{"num_hidden_layers": 13, "hidden_size": 192, "num_attention_heads": 3, "num_key_value_heads": 3, "head_dim": 64, "intermediate_size": 768, "vocab_size": 8192, "hidden_act": "gelu", "norm": "layernorm", "norm_place": "pre", "norm_eps": 1e-06, "positions": "rope", "rope_theta": 10800.0, "rope_fraction": 0.5, "qk_norm": false, "attn_scale": 0.125, "bias": "all", "tie_word_embeddings": false, "parallel_block": true, "init": "normal", "init_std_qkv": 0.035, "init_std_o": 0.00686, "init_std_up": 0.035, "init_std_down": 0.00686, "optimizer": "soap_variant", "learning_rate": 0.00647, "beta1": 0.95, "beta2": 0.99, "weight_decay": 0.12, "lr_head": 0.0129, "max_grad_norm": 0.5, "warmup_steps": 200, "schedule": "wsd", "decay_fraction": 0.813, "decay_shape": "pow", "final_lr_fraction": 0.1, "batch_tokens": 131072, "max_seq_len": 512, "doc_mask": true, "train_tokens": 496200000, "max_steps": 3786, "dataset": "wikipedia_en"}
Each number is 128 + 32 x the weight over the matrix's rms, rounded and kept within 0 to 255. Layers, rows and columns count from 0. Numbers have three digits each.

# layer 5 MLP down (transposed), 768x192, rms 0.144, rows 431-537, columns 0-63
122130187110130111052178163192145190171122134122174129147141129189111160101145167145097071106125114099152082125089159107104090169155004166146134148063135117140149136153092081103131117155067095
117065138110088142021177104100098145161120208128119087104136141196114129136144160163177138091128124150140089164119125136117116065166125137126164125161079163076142105141149132121099131184141105
149131127094135104106150127123110071112147063210139168105178078138158146085118132146169127142157142157146040070147157190073174168137093078140123141138116167101146090094166085083119159124095100
128140070092142109121145132135128102109159119071096109116174101092119182116148116153198145130109164080119063136106160087123145100133099140134198094141098135134131099091077145123141118115150146
085081149101160151107159212181083156109152099082151129116105181147121086106154108106119149160127099197114103090154111093116113144141146148113140140150119146103107123108164133140102063105124089
132156163121131177158115156170147111114129124188113147176111153113128133123114104132174147186168117112103112139095173117178141139150116155160143143122139149084130138149145116145117084173116135
052113164163081144130071211175101139159070090133211153138105181127149082192132099130123122122072132133137089165115094138086127146085131154131074170125118122168133101146173058065142178087162159
131117168155183131102109109129186074132135072120164137131148147161201064131114163139142166100052112094124169178098076077142048188103123153149134110133152112115118103175094118088174066100116138
175154125106130121162135128140067074107149145151123158138167129142102131140156135135135154147096143137111141141073102111152155148104083160128084082117089174119116094145132117138127166177140127
145068163073097146119112161146217064090153118152148163155137103118169147122135177144190135153085084142128171086145127126102128161081094126139119122129124110098123100154132148115143097160104143
118114164096135148113174130150108123096116113146076152094172165168134162082117120084124102144157149145121090123151115144140146156134140139093216178133153143115144136108179137139116147113142094
172162126143108103077145113172089178086159130138101092108151124088104114113109134114136088109113130132096133126160133115087131143192128123148122137133174110152114162163084082150090109129134134
075107136129102112115142133155153176114151147178162189077122108101198145099099148068144109131114187115103131124084147116100123123159106083164098129134089161125103128198139119138128156151161135
151201132096109152110123135140105116128122159104147138079113108149152127089109056162120121120096120096164102122116070167085111120153173113163142127088136103112090148113121116145124132157129161
107149131127124099108074080196125200090118114135174187148170101118106106176117103132143118117214122160071080166164162164060170151114125130118170092164082158168085126105111160108063084114140137
138140104115108138133170128124154094075091124154113152109124136145118118225105133106171134126135127073092142115155093130150104145097099143111113110128113166125117098093121115123124139165121121
156158127160122150125120181117173179087158131122083058071218123196109089127100091125124093120083094138100097106092159062146126149192097084138131146122105101165126163102162097117098155114095107
162120144102119110133145163130096193169147124170137060117114174129201099162102139197122112135103101102132137129132098074172199076130164134125150113140114156194153126198161116098123121099139142
149177158078138100119135088177109143166131152138168114172129106132152170162116114070123124143156136122100096167070082095115151160148160150109156092175157160109073102118102103146144142137067155
162119107136173154133137154062141120145157156131227114121138104138159104150108166144059094134160139145139159182233118162104082133131133116186146126153097156104104128164142128158107217128131115
113115072131149156153153066149116151177136178096118140158104102091139139191121136051137139106166134143169138139149107139145163071076124136077042105146104096130153117150154123139169150123151155
126168073142126125113115115094161134143095149188165130112194114052147121076149155102134106093169157120137072122178159116153141094083118107145120143165130178085133109175156102148165113083065134
068107122129130077180098180179134155154135114174161079119172131161139147079151173104080098136125113110068098171090102073171115088120121103180172145135115115111128109131068094107079113030102153
115142107139123091074109183123189092210124117126209129122137166150188118141128117142155108199108156188116071139093088169140106148085086086140100133085135108116175162159130130123111128079091129
084124119103208155109102143112133119133101135177153129109161115149137091127105096131159196136157116123132093116104153132134138096140072085128122134113145154116172146076130153111130154130123138
118097120137120168110102142108158087152122169148193059193105134097131107172091131167189146121099118145098126137070135169123126107112107151183207167053090157051132161173119132064174158132163155
148147163100109124103091155158129068144148182154144109092105125097164099104148094085129145145100140149150106091103100090168163079142122100139173141059138143164133123104126100077133152181156089
127127082083131174125158105061074189152062090131107175153129112141066131176116161163124120130090102119111137096131174148137143094106140137170122159122124154152097145122135108105088115158120148
082154076079133146111097125124119211107136181170160048153168125153156112185085183073110193097122121122182155074119123125187107134132157134091104165113105075103145123101148112065129146159145115
093107124067184162094117149126165122255117111147129163128100081090169127144134159143150124143139219102083096143105140141145133107102190093147042107130134140096169113123142112141213124097083175
100140184129162040125216114145139164135151083149157069055161130163109126123154171106155123110117148173124161086093112111192153069092129127134171124138148125154090167130156138112147102129115109
090165126147087110092191139112139143086169146095162172103185121131097107083139108176134133112116072139145181125092127117116124112175077151122086089155164154126098140043133164151120113138123147
128161101127107069130142163132144148115107089103140089146120132030133095142115139148131081110106148077140117169137115115060201133131102123161150104109145068180181075182104119151093151086149034
081103118132134139110116112186105137118164128169111105094209102074176133138103134096166128086102220088102092126123133108142088088118125148119184170154120144128090110113112054152151082182117132
147098126126149139163139140124140161177152075174137129088085133142086123113140126117157156187132161114132141148093098106099103135151097145152111112126093162154096200081141130135103150129134082
127119198156154206052153143134130156138108123146139119133117116255093113176144191128111124158104130133100139106095115160134110124125073116176096157107098163139150156060156111116121174146151135
152079119127110125141081124078145141173099123098108115094141132079118132177170118154131073146089138135177134071153136120129149115121150107146114149174131147157159097125142141111125161144119072
145166147131068113131186103097174119136103169188113125091181093122133081101175173115124160101071110118195104119117101168088106167147140093108168135148186112174068090048161196109145111115171091
153069071144071210150081156128145058120113164128122135166101164126098099131126077105179112122150140117098121114085077118098127085145079202097095060109073155125150174160155181140135120153150118
120150142139141078126141130132115064093111109110133047087130167109089142158118130177096138139109155124104118141149082114127130114171193148150140151174148158152089061134151142081170076125193134
099165060151154101146136160152139059151118104120162130124076150120143169142115111099147126162154154103140152105122120131093160076094116061132108105147104159070120130153177138144131101119096088
114150127152063125078169126129149125230163082160137137082121131132180133062086099083120090136129183123129078081116103164134059076100105177218123092137090117104104080150140141126162121107123141
095141124193061126164129138172126108136117116101148221135153125177188152139160125134113161143147124143185071097220123124141133080180144100163108114087071133125155057160077091114128100122107134
112155147108174088122184135117149122116180153176106088086133151119145115113105129068126122066134153120166135104138161140116131075095097156203105131099122190134139142167101115113106107172109138
140144076062077165082116094122113163116140152183155099137191154116205107155121177199192139186138112107137098112135147070160126078132140122102124116136171134169187177145150082126150172124133139
169153071154126140104076135159111093153075137154120085123141147132095146128103052123131109147135119101135088162166095131188100146191091126175112096134142147093150125200089165094114123220149109
072099123164159096082177143084174124165154081089109115087122150136125072160134139124172099076095104150110162147076114128143118113155129098111056139174129175126146153118160191127127119144122131
111178129171145063195161101060092157110131133129115108105139158135087147103041088135105099154137141113139160109115161136225136114133115133128168120113088155148117138141095126174125108146157149
160086099085069106135153144156132143167125165138212091131098203170118106104073173078122122192144125137132086141147110143096105139160189035125151079139074142082121087116121152155092154149142142
098154191106089135138142104053087155117097125114080207168162106115080162110128121119173144069176071168156173128098166104117128167118118127136163103135155076094177140158086137118152069109094149
126145145085145106171138108117117152120116172107079096138121079101128089137170120120120081089126125050122152176091105146113133183150109122120113138129101071076127191162144098137088120118139094
149137098172122064074131158181170101117178112129113127123162116089108128089160110111080139099158106103104114128162105161061163152123121159157155113143162149131182146145108087101131149115143073
159112118117119111126139147152125123149092141103150118101156133101108128156102068173080137156116142095117181149109127171167129165110102133093150096080182090161069149239164157126104138102130087
125115113092149083179209155147115193139121135141160092095068110154073151107131133170127122104086165094153165101128174187173109181196143177114112111126168093187108166153120117165099108125132120
165093110145178152143146176142132091205108123114154089168058097130178144117203167130141174200169151126157146087160119164165121181154176103139135087095122136144081164102145131150169133119073132
158166064103031131151145113130121152116160111180046149119142110145079129137130099112126103190120082074105116161117151093138139176157133172111133146124181108173101082096148058109096132090067124
148058162149153154071152124149153087067071125171122143127127108124157124099102189147167162072212099115102111095179147148137139123173179201160078114118110124077210153139130111117136115159098144
084065133122156115114046155118131138109142095146097127130129113167155128127109114133110137096153096097161149081175128177183056095124155113136153104113095108079087183094106100146098092078177119
106115169134133109118165131195167106160071064170063096116122076169100130147133163122156185133134127083133118109128171155151119130115098110110164155165088063111092067061089180142151100147000099
164140106115107114166089176125113091123096114172193083150114136126165133146132173103208162139161092115124102136123133150113107116130118103112115122064127121105174138188097091175125141122121087
093112123110156109090119118114136113095123152104153158141185124174102146078092065159152163140147162149156166160134158125110082046204150150108178154100103124133101161122092068127144080100153165
126115140149055100098119137100136138071150153077127158082061114109161187186182166178136086143155104091120143142190171120075187148115124119134140138131121135108141127114142206127157149065133092
090138098146114134124160076116101111118135105145100099078136114165113110110110119128120107005132122094129139168134129103134134140107096147088181116096144109083168128145090136132107152115148166
137100137113122079110098163136111148137132098109112101136168125085152143113163127130118174151121125141136130140134074147123132133114117104133152121137099118111131133152169124131136135137106176
085147123127140134109149141143181108152126130146120088142210116151186152120136167085125110152137159192090157092153144146143145148106125080071117119084154137089146121202127118067114113117084123
118094213173129134144186098109128146082157122160122160092108103133105124110097171085094120087175143123162129138093111107154094130071155186073158181126169143111041126093164089080126137130058108
128136158144126164143101098066159184126154144082198159063137199141147197130108130153131141141163106147109165144105157205161154146097142118107152076185155120126137120107107120149155146189092221
130160115170190105072157160152166148108172137130117139108138139152135111124100089088143125122127142136076170092145095147115113124170144100136131121083131172165119144143112128086140099116172107
156103157117138144129190157123142102109111069100142134145109142108083167110125181081133170081106127166077168073150123158103103121136136086175133119105165191087156155156138135092083138158177140
115139069102142096132128130161129144125111118147062140012132082148104109146151138101115159147110169109107094103143098178081134185102093120140142132083069120091068110174067093166058155131135103
122125125098096126098138110116145124107127099216067127082128140171131103119105119096120179155137123110072083134126147101111143190125119116088108164132107135126181125154151121118129174134132156
108114053065154149120167109170117109163142117160186125128174124082127119098146147159094122099148172089121111097154145090157111129082066164098170158119079159144089148108150149148094150130140193
165152180098148161158108183134109149181110158093087101138111169163138108145075124117156112116149150135126185135142153079190158155106161127161147122164138112088142100101169155106120085186130183
145144080157170123126134119021139141166114196115118142149084100155120104132112097176121133106162161081180113149105165125191100137150092107111130144103113102225119091109128111154130087180141174
119115145098102155089120156139159116141188111095118156124104153107126091129109145137112141165135146124073064160176158110135118125142194124116155102132114151102108156148094129161129091130042133
139124130149129135143133086149133115142152139141128065105071085112085125031144130172132171139167139140153114124150089142113133158129094138094147113079139107178109172101141083141141173149134109
128091143119152158097129089122121153096108191183100092144125103090151064120138078082160090064144073121158153130110189118165103194141115071117101072092058121162120163095184180018119126129104139
110072186131120159171102110142113202102110100128157148118155144095138160135111176078108063080165111181147145128079127106153173094161097136099113122114143125078153107099119122053144128121141081
089108168093164139132127160163160136097132085084111136135104134157117101109127165131164117096105120111094139093092104135054143139085108127142181137117117132150094168116101067148081166092141183
158068255113105132127146125108071093065085129070112119101124185173188105093143113124120063125118120137136157127153108153135106088095177133100096119108097141102169144110157144102109138118145123
077132182128173087104096087134125144098126136093165060127119091144167165066097176192108151150125054117164143156129118139146080211123144156114132210106152136185161159131106156076109068164154170
077108127059096115155162095148088135152157057095148182120179094132135174133117091119097135184135120146100121116172109141144119169158179173114161131114156138178164173094146122122156107110130098
157090172147183074142130154178089197089147100185088095084156117131109114109082083126013062160127130124109188087164198139116091118157113163098086200167173081190124172114189105063150112116133028
097119116116119167133122178159078132146105083081156139160127133127148121186088115170129109160110122098137166097173116127081157145132128145104149099127169168153148153110123100128171153074208050
102075091139128125133068088170125176124133176109122126118130082175120119155155136095105104132085149138175151145097149196155159120188181143134165167131162157133080192123071126166149118123110131
118141178070114113089101106092096141052157094152094099105086112115113102085096105052125093104125151152078096117097127128108112152128126109131154163112085143106142099135178120138107192137116101
122032052169126117118075105164153115121134101134181095135114143142153095109180136099067152141150084141185109150148045177155125200099141156077070137100191177125163091058046157039184055108114137
116092148083101152162067184126037170138110107116158128124088118168180077110098161103109107149161171181069102121127098198117152105133045106118114189106100067098116120051137085123129063115054080
148107146137142103170168147095116167130105142125131129150119161081118143126136123140139091179100153082073157171093098139114150171085107121128149129150112146146145143168164157138093150093092169
161128132124104090084124111135168139131164134154124104143169132101161105133064111098121122112112133086132117136106104129122114103101113086141079114152121133109099083135134202142122127127121125
145209097127152144159144144075163152139168130093147135113137096095175128138113149117156134141110168144136062165111106112123107055143127121125131106138094125137164133164072139131119123066143130
144206117108162113112120170143138134066146147094156155118154154099144103141151159180169091088112120171099136109089129083118126083184118126063205098082123116130132205163127121153128147097138161
129158122148127139141139071141131156139182134149150080154110124093139080156086072134085144162123139184119120150120126104118182119168157144124112124128112097147154085146157144110156168119115132
167118139146124128113156175077175107137161115103086174077071137175106126143186155113194070126127094145162174090103081209082114201120166134131092197132128134150152189163137129127157124128160079
166161128147130104092144122111072102135086154136112105124110143156111142103116144139089190099161139149117116127154177145105084210070084106123118099125143095104127126095100103128116131107088143
157104111095204113105115138094135124140128139119121123122143137160098129179129084125177099150109139121184149140134082170082068058091131155137132123100126211161126185153058113156095129083150101
087099133184103111113169095121142108116125157157121102133119107125161117122177100152152142122132145153178163165132086184122116149149128125143126131170116103075155085128133190099131104134149130
130181107131123124150116135049122119051067185143174113187171092078118115089116052124154121087127165175101112132094127142024114083166117195122053154106068089151158108187151144110119175128140134
130084148069196065140159151180122077078187136052135149200165132132151113104111136124103188163206088154108127115141125178111075078168135154105139163124126138158133185075160085121142137114111094
159171112154142115098059170151145090165078075120108132121121085151140131115101071132123124113136155159134101101130153121147117121133112153112089100112163127117090109108091178137143094141137089
105123094163125130107121119087143126217110161110154146067111168050148099123070148152151124134089107104093196113133125201169110168095218159144129132116170121152127139136160070088139089066138093
188193120093136154086125115105203073106135148052123206161139153103140175152099052170151083177145076174134154147146166145139111087116143145101098183155169179131095124149083103061134196101117144
096118104170073153138144134137070090055075162098151146101130178107074160092151133089135134088087144151115129145159157137116151180109085132101205110069142139086149142136092144135088095147091105
155195135127152154068110115074056078136142171108115126232094111091081111103069113157168173103137111142144180158144076130156150079102101090116109139155131103095130153082187112154117159147122109
157084124103118096181113165081168143158058186145111193121103039160100180132143088056077141168142170112103173192129082134099135107166151140148117119081137123153021141145140182127135171119146100
152095136175120074099169105084165127104085105172096080139081108169146133167104162130088129156131138165107144145104085147176093100085107119113159155170144126052127180114095127117140157163128142
114127123115156106114146131094074162101147142140145135116126087116126144097076128088121138089148184130115122161125150149168131131166144106143079123157104164134119114114139169130139110149141099
# layer 5 MLP up, 768x192, rms 0.148, rows 432-538, columns 0-63
155183199124127161185142148137117170136139171132107136101120150167113201126108165190144069126117094133122078115086088084157208135147068186101110111065135152110169109100148130084163096147084059
089153152108108112126087144126158124155150138069070114109116173172103096164163165176156092132141092160117112083144063035048133142130204156178123179113135089150075160123067135145075127120163177
160095065122151108139165100164156166148094125090158145154173143134135126082129146160139101139109092073122163121075095148176156071122098168129101139167123088094108111135113119176177114095078125
097132160169151106126123155132126065077124125157119090099073128128122123164120169177141120126177113156172192120156147158178134120105130070156118126107163079077197113166166125125106120113088099
099103136076105148084098118111116129115157147117165137095134163064100171123185124131114097106116128115099149136096122159164134107106139119114166184163075102148168118136145090126150182130057133
054084134124107113211074176160121113124105084194102137073062118115114193083091091184133112157173135093105189155116077129177140132106185127109148115109153134078112119141132057041063141135103142
088172141163132160157133111174156119113138123094074113126185102104097183114156140068119156102184114139083058121121133114112158073075115102110220129098096135099134145115097103142101131104130126
077106123140104124117203111084163120146118080118090147151053119166094109095142092150110144075165135110130145147147098133132200123175210070131116127178147103137131118105157147100121117121129131
145169065089110139137172172096125136105164104073174138077162086170131161127027023156126193148078122125187124144149106119152138143159140133106159156066102107189152166125187121156163097153075075
153109108111120101100078161141100156151097161028153115132100159162141164124143074141104147091141116127150191087120119121108126171156121129101117133169133207180103086093131146141124145089137119
117088153108094166183120120110121087121167089092142109112108173098137106179127089168165106132157149127148130048116147173165132088215172177154123067131127147118189079166110117114160141121157090
125051136131136116142075080062092096120136109166139086106135172145114255226086135157135124170151158101189153142159157130167099130123161105102152112142192133132079145119079134084158048134078115
139126048140106134099111160126159120100149175128172067115177153087136105130076121108123088141089152135123145170176111134142095127142129158139144083093113176142058121168159064154140158171090112
129163088176082096121140117148158111166128089171203127190067151083138125127152106196174152110093127142135166075176161154149154144115114155125179162144109135076156104131169190132138142130137107
117122140117118130144118128149137172174136104102140126120146152144102139042170125168114135088111120204167168123095170104078182110162152139124166186162166091158130139096116129167147110122119111
126120087167080107119128148148111140131156093091136127060190087107147116122142111141120112123134108186104083086111128121167137083162123138189155150119136138129128078159126079195127139071187147
161148115150089115117164107139121132127132121111150165166108127192124053169175127117138149127135123182114131112120104176144140120162145145139097123063105148079135091129096128096136151084109186
086130110137169170127133105173179137124059147118075123054141169164175144113143177160107081112132123113164124097115156127178105104084145054112187173122080112181136067100148150144146085179137173
174112087151099153114162151159148147130078072157103152164116084174151160068146160107132117184131135165106073134061180145110126096121166135153133138090141152090124148188125129104146140107097146
143151083088138134102132090092132135105107118120087181124168097097093126084163096163101110107134128163092178190094179183127157127128137148121141117102149120135096126175145131144084148109102115
161146073161158087134202126099118110132064124142129158111111084094138220050089188119154149180157121171101123115093143128174145122146211174062143115116140097111169152105149149083115119117108190
128092165161092067150138115095132074159102080145095169081098151045110083068158119100140128155139132168137095158156130147163184204182100155166116101108212177170181125018085145146092100142175040
166208127070147072084127097124166120063105095098131088118116163114147155112160088111116096122176098109096120122180102131138115132164145163078087077129142073118134095121112095109143143129153105
091156123071148146144133132098165109205173117179146131092092118162145139158113094168141165150104124218100109105048059103108131120122154132118164142143123110110141135135151129170132111200151108
152119123074217109153164078161112114106140088164122078127128117158100136111155169132135116118160098176125112198158083104122157105104103153100118065130162102123168146141162100184170147133127151
192120101165114167152152143095162143147093177178138172163070164194154146115140139113139176134121106114154109180177099128165155075101178099117139197145149149163119120084157185111151110129095183
128178185150119092098119131141161158109156144115086108149142123107190126121160060061101122139124116151117103114128113133095121140147080155116059096077113085135154094161106133134174161080137092
102151067166104159147147146091135194158164115112123114148060097073101188076166137184153069063174068153151154195214148138155138083135112061131159179139114130148171160122158166170146124179131130
127103070090153125120174050160227091111160197132182160134136190207129142162121117165110139113217175085096114098085109196215106073154169086215070183135135151163158178088165074128117140156135072
047128098142115062126137124170114119146087090144151147182068138095116170102139150166130120131100178165108127124166100140089157175203145072174147143211160198139154102168161146120102190156106149
134127129164129115139141152105059136104096149107129096169120149105164135121115161069188110162096111092183113184123137139085154145133151067146098119078149109182147100140135103114159176096132102
122185093125101186085094118188114181151069133119151102100116157190162140053190165156113119120131200114139155095082057156118095170046121010094163084132147064155118120131164101088132149103116108
128142163160121143151097115127097159082164090107185140091139151108149170135079132158107201109190132141081119121118066118077131124150162163056079166142107138143135168121137066136155120136071125
127206201177139120123114121154132108143119161111137079062199106126166122125121140160084139139115147176095137130185207104160087149123157166129112145113142097120123171164077128126112105131148138
126108098121144117136150138116140141099174149128106132140203136138130130077122119107127156132103116031108152139088111136082182184121155135078143131097088108169133169125079110111135144165106073
160137132115125169141155147176111111104155171140096114133123141121126087131097103173087126150187161146113115132115170091138105100113146173181111189159125148127079148164071115120134169105088183
150113213150073146192180074166104137165142114091144126166124153231127092127120141135098111140166074082155058134165102061160159116140149145165146137074142094045081075138117114116139165090098107
165149135205176092111122096056072177146130107120067111131080110111134157145132135157149102081100111112122163100168121157094142160145186093122135171134118152162162097137106147064154164160109124
124113140119133130151133139145187142080155130138119135131083189128088204170101116152156107160075116106109160114099132144098152142070089148074139132110191119118136120177128121053083151188106139
141083130108102113138125131149123169097136195165092143099152141124109106118160116133136156142113045123152113125150120177095139124142144117140184143123145071133142144115119121121150124099150130
102113157074078091166169122179113163190157114125090121121053140171099154122166121156129100155186176141113160155146080151116118072186114156125128123108067144120072101106125097095099129062175111
163130131163104111162125121171091142107144113109161138162188199160151060132159137182174160124093139116076084099126095146160150141088151135119119154167173194146144165176141197065082051119130057
130187076152200134157107108081114138120114150133146126144147169109186094102182156140112111139166119106116192121152140071146093154098134110144131133148066123112086127132116118088155022149061144
167166170094129141094172100112164150160119131028163180149120074106157190164137131165099122123131103168124099124125125159121113115124111126135168121123148108038089128127093135164078127103130165
151073163186145096152185125156095139128131123101169169063065143122114167145168165149118133148156156069178123122113142148122131127137140106189128224162135080123093120130092162105145123122159153
205153146157152154140155148063066141154143079103072090175145161133160096124185122157153096121140075040100090140136129149157074170115123111139096130131155146133144138149120141112130129157114076
153139143121124073121131072164098048131126134116128180185164124107133152138139127145118125139128089142085082083129132177071163122096070160090135137084165128096178126127084067117129172167131163
164189136161056112129158092107140158080180194091164106137147152114128138029116152105131163100124163160138142107145148094148076119093092122096092108184142127170143102182124168107186120062092206
114128099156117121160147178093200133108126101098152116156141105118105120137068106173143093107190151193096137091094112149138146131171161105120130153179067160179161112135109108155100096151164110
084159134142112103089124060143222120166104159072170119086110149106082088139125097177156187122152115172146146097118079114108099143180162093144114089138136130141103058076139145117164088117118167
135116134145081135052170097155119071112163108142193102111168200159095148046094142149165149168150106206091169111153042197125077174140174208176118146153120123138058172149126121178216107085136111
090134167163096123165162129134125184122183097088090108089149157109106135136106146138071114180103120115109085127157121112148121127091120158153073122096161187106096114207164158088141109098157196
110087104172112059133153104136124156064191110148024107147133164149058081112142104061091144178118083148154158097152117111098111143139148097172100208121125090090089175130128147134092127067064087
172168142165124122089177171097062120116137124153082146176119160152099148148115148095098144138183136124131088142148097129164135134146117112111120157141113087093120195146106168136141117074125105
172077112119079058152078129142110171153126071123081082170092130146172133105046172153159095108206085119139134106150151073164098148103116138160118157103140125151169143123127158133089079183109042
125171157075127144129127090090147127085129137096124150146129126133086115087117139102083124130091163081072143107141080158177198107134100137150115078185115091146127119080102157133155162150190204
158141136112178122177094123145129082128144182145190116110104135179117125157134112084088118169157146179144120152111111115159139083137032105147146143108154180089104188083086131074092082206108158
126108153119107160142042118159139151063145119096112140133140126083081169109180078077117154185147144161086108127117119158124103128119144129157131135095114111108105137196074108110154154139214153
086073144141097128113161155136135074146095100150060066137097090147090140045133114110137147109127100132065125177127081157171163111120173154093099106153134123086120106127137090114100103114131161
130163159122152187101161116157139094122130147154107168124139120098092075172132150096068129101136081163072113116146144123139141143123064150159160091141170128064155129120135154038174092176095146
100150110151154139125093122125106141100140180083124094180122152126133124130133110149115135104123118139199170116114151146158102116143110095147075135098125175106114129146168122151161112134091086
094172164141136096109144096143118105179158104112155074083119131176144111126091105138106154105160107134097146121115109093145144073142122110180118148073128057089151118072131163170159175118129132
162123136171183180145137133139186122127114165097139149109091143178126127104122091123137121140168106134073124094122164123131134169150135142090099120060138117083161142114124153104139138107181119
044110178093194128141146143128137093156105109159075166115127180119135120143087149181091121128185123140167132145150162135196176133126117091146143116159051141174157135155158141095135133160139091
194190082145175155172070170137098090171121158114161099114148097142133085132169124133163082145196219077171112128100095105160100080120108171116064166149156097117150106123153136179144129090173131
100070104112097130150148134099118165106168161128106123166170139144117128178123131148092186107094112109136174129131122095141083167168135131126158122123114098183143086136099132116132155168162096
071088146143081130175126056155153121075131222140066076146132154161136140109145161137153126149081111163131152079086039164119090158178121117038132110179122134126144117100201151097129139101164126
114180160110114143130146061085142062109093095114166156134199137107162159221185201023112129086133136097097114120173138187167131066137118118117156134165073160141039144130102143150171068130108153
141098139152164120097212148147155089124173177149083179114139102121079083103161133130118134106091155155140030130115118180104142117138107104081138140109115100122133129117069145144130161145109105
154161130146089111154071095134121153130152135118092117187130124103113086118156162128102100163178185080169104185192108127132155119118120094138105107158122125137176152133146125125109094093119158
137087172184145123141109103058141117181152212133137131160136171151097103114188145162154121084123084172112132141142103080180138136107105140158136177053080102139127131111156141124124121112088128
105148070083117162080158167106155130073134144183122111170122159126160157084143118166132184154135148142131124208104079134139143149093143093097166080155158113086144122111071144156137125130101127
133107112152057188147145147126178066096083033145163158132150182131135125167140172134089148093057132111129123092073193150111140156137153194076092116152203171138080096138128206096132083102167137
166120137123153065120185140190120148152080137078120134141069134098141102131176152115124107135143133109156113109171120133126147132126133105145158157147114115160174127157176116092087152106162089
132136140144161100147134177119150166147044114149162114108125094175111026105124134159139195148140102075163073129102163076157126101111128153139098136130159141119106077127146078124134145148063071
106084033102185131126131144144179146141111208214129154140226147148112120163130128091091150061120120120121145109120127144157119118106163079097151148073099125125115151121165143096181022128117077
137143116149170101126100090126079133188103154099114084091113110165114088142121140144118125130111150178144066152128096127172113132062140165109134149159183087092136120133116171139105163103145044
179137122128104123160117121071131150164120110126168160083119103170104112119132127114117091165165130107085113167114085118189096140107108141114107087140104119139121125115100176147164111140166104
127085142102155102112186155190132097117136093187137108149097165104134160133165125182154045126115113115108097148128090048115183097115075107134119139133110133169076154111155082098191131147118127
133098152136165116135146161110099145135083208112114110105141105129169110194158159077120104072146142131090098199110082157142155088081177089072099164116135114096141161108103140204111117152196134
163165115098131093114074209118100104114121150146154094061089157111095165161106122195125145147121165106140136108085111106063112109114062019173142089158155125073097139170110090057118113155131207
191128106076137113126101113159138159132129124092117059147095068129029088158164158169109125073142022138102144067187132145135147145138018179158084134072194078168211157111153126096133123123067063
148128164194134102199159100105107110091121191101102154160093109122112165138171101114154159100161162112085133153100064159110119111142085131129076182152140156147102129125098178123131108134075161
188174133121102104096112123141090135164133112200066110174134134168109089147138151191105139141128116088106091078102096124162167166088138074098142126093143115154168118117166084107195098127157156
123108104166151090144158165169128181162062174144148172138147105189130153158108133160112111117189080118112117138152178116140132110110100129110098101161123105188076174042071118117130041170079123
151149145114107140155109089163120167090155093104175102100070164139137153105148114159138159168170104135144132162136115118109091173127123081184117093209146184130148148104138164101127115138059128
171113109101097131120132098108132133126122099120148110114167121156139192136090081126106111120134078195110140102233110154109129139160149098135069127190124191151105130150116107093104075102139067
123144165107061097163197110106179128153150112137161069111143093152117137115113142081103170152120088106146099122204119096126125141132111131122074119120132114148158063112164094157130119132118068
200095091115147126151164181146160141127100110121177121139116134142116129135140110140128136110178088150132092093189116082151092161145126112104103196138096124171148165117150124147122091119085151
169091124146121130155173115114116140022109140185096108146115161081113158136113138135163127168133086177128178097139119162096156148101132155118204105127113123073125101107120100140136139156147112
075108146127120187121138093117123118134118114165136124117144105152128125130116101152094150148139104123087128073136126131137124131147128121140021167129143150128139081141143168129134116151128126
135102180133163150144128125112133119125124134129156142102139183117119149093131116072175097164162086098129119101125111180155118124111131145130179168133129127094138173133110109091097077144143134
122121155144078130170126078149128145078172122107059119099066122117138125105131112196164178126183137157140094089143175123119126078145153163176109151133142199134145102146125162104112075185167140
082116111041111072116119156164121106133141138135117085171130145132150124155186132156128047065059180180130142154088157087153133127168166152121189084127088124109138144140125101130114114162172114
135121132107077124138169096155089088113080099110161195146144112065072126081167132093140194092105078123123104149137143140145107155145129114120112140140084110129163089133117172125116173150126147
131153131150157066127127169154115134146118126126139109132138096136080113164131132108103159094113141153136120115151130093179132070105114125098139113132095108127108142141126126125120150077160147
173121084118152075134157094097096183116161188106096100145072122145104104088135169126143161143122150125107153084114107103163169175100145098137139050067164154145098160169165099142156087107080177
130114102114113102129110164179149133120104152035139093132160101152148098073130160154159094162107172136102092120142081089140103099157144114112153191149083142165157103086108149132109167082114136
137150165111077132138159078131144119140125152158091148133157141095109078118136177100146150121144110078051132092169150145113155148073085075173101108121129152163149148144131147134120135151111134
117140168195126138075103081157112143126125156095166090129092140094146078119158084107097160128121119095067172064147131098187143107136113174174121115118122120148129098154118110154119146045102072
087140130149132109010112111120129071084209125087091120089139163162142118074159118125199175149134168135121093150127124146086177156158116142157126155158118088149153059095141083084157091153139168
150160140140114137083123191130148130164110114096173162120050090198213105162100136098147124069178125126148174145164139128132093101150124119019119154122159137125140154138170119098112081182104159
121102087174094109113121151116168105040144124085124147125144136127121139134075102137197138095084175114133143134077133138133125180176162147094155144144136112134136133145127123134132164184116103
167068142140141106098123147086160146134094090095148092148144152139130134163102127098163080107146092101085145130120142123109185130122126118145163096166128148130160144120166176085145140141133051
138116115097141091139133094124133118105145132146144135148120135108106090130121177120119155101103149117130125133136114165117129085138188124065110155131113072123142157158106104114175147162136094
110142123125139131157135080168151125140147112107172121112153162197130107059182102133126148095161027096120153164139128133153122102115085150099087134123195207142069163174116097133121128088189144
132159129111101095078157133176101177091094095103152103105091148085159113138154134086148114145143143175170104021150142148158122128102110127130101159171095136072118089172092123143110108128112105